From a checkpoint of a small transformer trained on Wikipedia: 10053 steps.
Each number is 128 + 24 x the weight over its row's rms, rounded and kept within 0 to 255. Layers, rows and columns count from 0. The size above them is the row's rms in percent of the matrix's.

# layer 3 MLP gate, 3072x768, rms 0.117, rows 74-90, columns 256-319
size [102 117 119  88 104  93  90 115 109 120  95  88  99 100  97  87  95]
[[112 132 139 140 108 102 101 144 148 137 121 118  93 120 118 158 106 167 158 112 109 156 129  97 159 156 118 158 156 117 136  83 155 140 113 100  88 136 129 124 116 105  89  95 142 127 161 118 107 136 133  96 123 119  78 153 137 138 111  79 128 128 156 139]
 [161 101 140 116 127 113  98 114 164 107  90 146 136  66 122 153 155 135 148 135 137 104  98 153 130 117 118  88 123 132 146 154  95 142 150 124 116 127  80 121 114 145 114  90 158 120 166 133 134 122 185 116 124 106 113 120  79 118 136 128  89 119  96 112]
 [126 102 126 130 135  93 106 115 131 131 125 148 119 106  56 101 140 125 122 119 105 140 120 174 153 156 124 139 154 106 182 127 126 113 118 157 139 131 155 144  81 155 120 112 112 154 122 150 113 115 110 149 109 121  96 144 158  86 124 181 112 153 125 173]
 [133 165 121 141  84  97 107 133 152 154 162  86  94 116 128 129 121 139 135 161 134 112 113 159 116 147 150 134 137  81  93 148 135 121 131  90 105 165 156 143  78 156 168  98 142 118 141 138 157 148 121  80 111 142 137 126 169  84 121 133 129 116 129 178]
 [136  84 165 101 113 158  93 133 128 113 158 133 142 145 142 110 125 128 127 182 136 152 121 128 142 136 151 112  93 175 136 104 103 107 128  79 115 134 135 137 126  86  65 140 137 153 100  83 131 133 120 122 140  76 150 118 100 127 112 142 112 134 106 110]
 [126 114 193 146  97 139 125 149 112 156 183 126 109 121 103 119  80 150 142  94  97  82 107 136 130 125 123 151 162 144 172 132 147 128 134 135 136 107 119 156 157 132 124 134 159 123 125 141 121 108 193 107 129 117 143 136  93 149 121 132 112 133 148  72]
 [201 165 132 156 113 156 116 137 110 124 139 103 121 131 169  96 127 126 108 118 116 103 137 173  88 111 113 157 147 127 122 131 168 144  96 105 116 175 130 129 131  85 117 124 111 102 143 138  69 147 115 102 147 112 118 139 101 148 131 111 105 117 113 132]
 [139 123 169 178 116 126 115 123 120 125 132 117 142 137 153  77 166 148  74 127 133 129 127 101 135 122 141 135 135 111 107 123 129 166 129 136 122 142  71 112 185 112 183 142 115 136 110  76 104 119 127 157 136 136 111 127 122 126 122 119 115 109  90 118]
 [115 120 115 104 132 102 120 128 132 146 138 189 124 151 122 125 107 193 111 106 108 127 105 107 157 111  89 148 151 141 148 133 139  93 143 112 145 106 128 101 128 149 122 118 151  87 152 120 159 128 163 162  93 152  87 119 159 167 115  98 150 141 110 134]
 [131  97 105 136 129  97 116 157 114 146 139 148 120 144  77 117 141 123  86 151 145 152 170  95 162 105 103 106  81  95 114 121 134 109 105  92 153 145 163 116 127 130 161 106 113  98 124 136 162 126 128 105 103  78 150 118 112 145 143  85  72 116 144 122]
 [ 84  90 103 137 134  95  99 117 118 169 136 109 142 105 127 137 114 126 161  97 125 143 179 138 137 126 138  85 126 149 134 144 109 159 126 100 120 176 145 124 144 111 134  82 135 136  60 121 104 131 121 123 123 130 118 130 158 108 134  99 162  82 149 125]
 [153 167 132 136  94 102 110 126 141 141 103 131 126 140 126 176 172 114 144 108 106 116 134 157 138 149 134 119 173 118 118 141 165 164 109 114 111 149 147 128 148 139 155 138 165 149 155  86 119 112  97 130 116 141 116 144 158 119 126 108 143 144 160 125]
 [136 123 165 123 112 115 159 127 117 124  97  72 165 146 135  98 142 172 119 118 135 165 101 155 150 174 170 137 142 131 144  92 157 139 155 124 105 130 142 146 126  95  73 120 139 132 115 148 131 133 124 157 149 106 149 128 119  86 104 108  95 168 168 122]
 [155 100 109 159 139 152 120 172 127  75 126 139  83 124 118 161 161 129  78  89 147 119 129 131 138 108  78 121 132 102 110 136 166 156 123 108 138  83 115 137 175 124 113 143 115 100 137 109 162 163 148 143 139 127 120 161 107 113 136 111 100 106 133 164]
 [123 145  89 147 130 125 122  83 116 186 138  95 120 121 100 171 125 129 142 136 153  99 118 144 117 125 141 133 148 135 132 136 135 111 138 137 131 109  45 149 121 180 151 135 119  97 141 111 113 134 117 134  92  77 142  96  99  80 122 126 141  98 121 155]
 [136 132 149 124 149 153 147 108 133 174 113 129 131 119 142 142 110 102 153 106  73 148 151  99 110 136 127  87 104  96 150 132 125  96 111 128 131 130 138 105 133 135  91 105 167 110 161 145 108 117  83 152  80 112 104 117 116 164 107  97 107 134 166 143]
 [151 119 114 106 114 132 173 107 174 129  95  92 170 119 113 138 162 120 159 167 128 137 165 137 136 148 147 104 101 133 100 102 130 142  84 119 121 136 101 139 141 126 109 120 105 187 131 131 157 125 118  80  60 184 136 160 118 118 142 108 158 153  80 113]]
# layer 3 MLP up, 3072x768, rms 0.114, rows 74-89, columns 256-319
size [104 108 120  93 103  90  88 108 108 126  94  95 103 101  97  83]
[[120 112 121 113 160 123 149 164 114 150 107 117 103 129 136 124 120 125 165 121 143  85 146 140 126  97 140 116 132 145 155 118 142  92 107 130 119 123 114  69 117 173 126 116 131 110 132 131  90 134 130 136 147 134 143 121 114 112  77 122 129 113 109 180]
 [148 120 134 135 104 172 102 151 136 110 127 137 102 131 168 151 129 113  67 122  96 126 133 150 116 148 157 136  92 136 126 185  87 119 109  83 159 111 112 153 129 138 106 146 157 161  98 144 146 107  82 177 144 126 163 137 135 106 145 124 142  89 131 117]
 [155 114  75 175 122 120 110 105 135 127 181 122 161 103 135 145  72 145 117  91 116 117 167 117 145 127 139 128 131 116 133  99 136 135  75 153 149 120 136  77 121 116 124 121 126 163 105 119 159 127 136  85  70 163 106 129 121 131 116 126 131 160 179 143]
 [111 133 181 123 156 152 134 111 123 142 179 111 126 135 145 105 126 162 111 166 119 151 109 125 137 108 126 127  89 132 172 129 129 138 108 127 115 101 147 110  76 164  79 151 162 146 110 107 144 112 156 134  79 118  95 115 108  85 135 117  99 107 118 118]
 [111 131 139 137 160 140 157 135 139 119 100 122 136 106 130  92 131 103 128  71 138 145 123  97  88 125  95 157 137 122 144 135 143 157 107 118 155 130 129 102  71 142 118 123 112 122 127 118 170 126 151 119 119 148 105 141 116 102 121  97 113 124 129 115]
 [184 118 142 150 106 138 127 134 156 137 109 114 108 103 110 144  98 160  95 105 172 126 144 122 120 143 104 136 139 136 140 195  95 137 121 116 129 111 117 108 131 146 130 140 127 133 113 125  88 124 114 160 138 112 104 140 130 101 120 134 149 150 128 119]
 [ 72 169 124 117 121 100 119 146 108 133  78 155 120 134 168  93 119 149 115 161 125 105 104 156  86  93  89 165 143 119 156  81 132 151 101 180 167 110 142  91 108 137 111 106 140  97 127  63 125 114 111  97 104 114 154  94 122 109 131 186 140 151 110 185]
 [ 77  96 113  92 170 104 135 118 170 135 112 108 117  99 134 158 142 104 125 123 134 148 158 111 148 149 130 147  80  97 147 118 144 133  99 173 115 148 110 112  87 134 150 102 129 155 135 124  97 111 120 173 135 141 111  86  94 117 104 145 113 109 131 124]
 [140 137 133 125 141  96  84 155 133 127  88 135  68 149 114 158 132 141  93 157 123  95 134 142 118  94 134 155 127 104 118  73 105 157 148 142 165 153 133 101 106 170 172 134 110 125 161 133 131 135 110 135 140 140 153 107 125 156  85 127 144  86 115 138]
 [125  91 143 142 139 110 183 118 125 112 128 103 114 110 116 130 125 121  98 112  88  97 102 150 107 140 104 127 142 120 170 128 134 123 223 158 107 114 130 147  90  96 138 130 113 127 154 166 136 139 123 132 158 167  93 150 142 155  95 165 166 114 149 102]
 [133 114 152 117 112 119  91 138 134  87 154 134 111 103 135 124 120 132  91 167  94 115  84  90 118 124 124 173 149 153  86 107 111 135 135 110 121 120 108  87 110 105 140 125 138  96 109 106 138 123 154 147 117 194 138  81  87 119 133 120 129 137 125 155]
 [154 146 153 173 147 143 112 142 115 143  94 168 125 144 100  97 125 134 104 112 111 146 154 136 162 127 162 112 116 133 141 136 157 102 120 171 106 152 114 113 148 131 116 109  96 170 159 146 173 115 130 135 133 122 158 142 117 119 137  79 161 127 136 120]
 [127  51 162 150 122 152 164 147 120 155 151 136 105  97 122 170 136 128 152 119 112 101 127 115 138  84 120 120  98  92  91 120 118 140 115  89 142  80  93 178 141  95  89 128 140 145 105 156 129 131 136 145 129 138 133 127  73 129 125 127 140 193 147 111]
 [117 148 149 136 143 114 161 135  44  71 166 125 133 131 115 136 131 107 103 127 124 112 119 160 138 158 158 134 140 136 102 142 131 100 198  96 119 134 120 116 101 153 100 159 125 126  99 115 112 156 111 148 118 126 144  89 163  73 111 128 141 152 105 116]
 [169 145  98 138 134 164 154 147 132 134  86 133 120 125 142 145  86 155  90 111 125 124 113 184 123 130 135 133 116 109  77 123 148 113 129 115  86 108 127 116 126 129 134  88 151 100 100 108 153 122 129 125 130 124 117 181 132 137 125 177  76 143 122 146]
 [120 138 107 131 124 107  90  95 141 104 112  76 140 146 136 151 117 145 105 109 153 128 148 126 162 136 123 167 166 132 110 109 113 152 139 139 126 105 126 158 171 134 162 154 101 122 117 134 145 127 177  87 152 136 111 160  99 120 148 133 121 116  94 123]]
# layer 3 MLP down (transposed), 3072x768, rms 0.108, rows 74-89, columns 256-319
size [108 105 106  91 107  92  98 110 100 126  97  90  99 101  97  92]
[[129 118 103 116 143 131  96 150 108 109 103 122 114 187 121 156 126 128 176 157  76 125  84 174 136 120 105 161  98  95 140 134 151 107 101 150 156 104 103 102 116 127  95 174 152 105 128 103 160  78 150 109 133 130 143 131 156 109 152 132 125  92 140  96]
 [150 133 164 114 122 110 113 111 126 137 154 155 124 153 109 113 105 141 125 138  65  91 117  93 102 100 119 102 155  96 129 129 155 113 171 107 137 122 198  99 105 123 155 140 144 157 146 118 158 108  86 147 134 104 141 140 144 142 135  94 108 145 117 150]
 [196 111 165 111 140 123  83 155 135 117 129 109 156 147 168 130 156 132 119 137 118 123 103 121 113 152 137 132 182 114 140 111 144 114 121 135 153 200 144 104 172 144 157 147  96 103 119 129 121  54 158  87 164 108 154 156 162  92 133 146 137  89 116 154]
 [102  91 113 146 148 101 157 161 170 165 127 118 113 171 125 102 131 104 136 133 155 106 122  83 153  99 112 106 122 133 130 117 132 130 125 156 146 147 141 114  98 145 129 163 111 149 117 119  92 100 127 133 159 135 132 143  99 122 138 100  66 109  95 136]
 [136  97  89 160 157 105 180 181 157 123 134 156 113 150 112 132 124 113 127 134  98  83 145 107 122 147 117 201 152 109  96 169 159 128 113 150 155 102 117 139 153 176 136 111 128 145 133 154 130 101 124 134 108 172 147 124 136 144 129 160 132 131 164 128]
 [115 138 152 117 136  96 154 130 150 166  79 140 139 119 137 162 122 110 134 116 103 156 126 111 142 155 133 104 116 136 118 119 101  93 162 128 103 127 132 146  99  99 136 145 136 163 121 161 111 156 153 169 140 114  73  94 121 152 123 132 133 162 124 155]
 [124 116  86 150 119 123 111 149 110  94 102 153 147 115  97 136 155 116 111 145 140 155 147 119 173  96 134 148 104  98 122 157 141  87 109 155 114 122 149 111 117  98 139  88 137 117 150 103 138 145 129  90 124 115  96 116 122 155 179 112 130 131 136 108]
 [ 81 142 122 175 130  96 116 134 144 145 121  65 195 123  94 140 127 104 138  88 141 112 100 150 131 113 119  96  95  91 152  86 129 108 122  82  93 124  87 112 116 141 170 118 142 146 130 156 110 165 128 113 150 121 120 123 125  63  99 135  90 109  98  94]
 [123 148 124 125 139 132 118 161 162 145 129 127 124 103 143  97  99  89 115 115 105 120 115 141  99 121 113 137 150 178 122  90 120 103 101 129 142  80 138  91  81  82 165 151 104  95 127 127 175 130 120 112 146  85 160 127 146 142 101 121 172 138 113 189]
 [193  80 117 154 121 168 149  93 105  98 124  59 113 118 134 112 162 114 149 158 114 134 158 151  88 145 118 134  87 114 174 115 125 120 203  95 168  91  99 117 125  91  93 104 114 122 138 146 167  59 126 167 173 141 112 110 160 101 139 143 114 110 130 142]
 [ 94 151 156 124 130 107 117 134 112 117 174 140 100  92  86 115 126 166 161 112 104 170 141 156 148 153 117 115  86 131 141 157 129 162  97 105 101 117 115  99 155 166 100 116 120 125  97 123 132  35 115 124 131  89 121 113 130 103 135 148 170 105 129 133]
 [112 114 127 156 171 100 129  75 141  93 148 129 143 112 129 120 116 157 130 143 110 122 130  98 129 104 105 166 157 107 137 117 143 128 145 134 127 178  68 160  79 116 114 106 140 109 123 106 127 138 105 102 115 133 102  97 146 150 108 137 127 136 147 181]
 [133 129  98 151 149 113 122 179  98 127 126 123 108 112 100 159 148 124 139 108 162 137 118 136 120 102 185 110 142 139 119  77 152  94  82 117 125  98 170 117 122  96 131  84 104  99 101 163 133 147 105 142  66 132 142 114 109 170 110  82 185 116 148 123]
 [106  74 137 126 134 101 137 151 102 113 132 151 120 142 113 138 156 139 138 150 105  96 125 140 120 153 115 111 121 129 168 177 123 105  86 182 102 132 168 148 101 119 140 105 175 132 111 120  90 153 117 138  91 141  94 117  52 118 113 128 116 134  80 123]
 [115 133 112 107 139 110 133 128 113 152 150 111 162 162 148  94 131 101 126 152 127 112 128 147 116 103 153 126 144 122 125  89 117 143  92 108 123  75 106 160 138 111 125  92 143 158 111  80 146 123 112 134  88 119  84 152 104 109 151 114  96 109 147  98]
 [110 172 132 157 154  93 131 123 125 134 116 130 147 121 128 165 159 106 128  97 144 119 150 109 134 164 134 156 132 142 108  75 148 130 161  87  97 146 119 105  91 162 130 110 144 147 137 148 143  48 107 124 166  97 122 188 115 122  83 115 118 129 112 146]]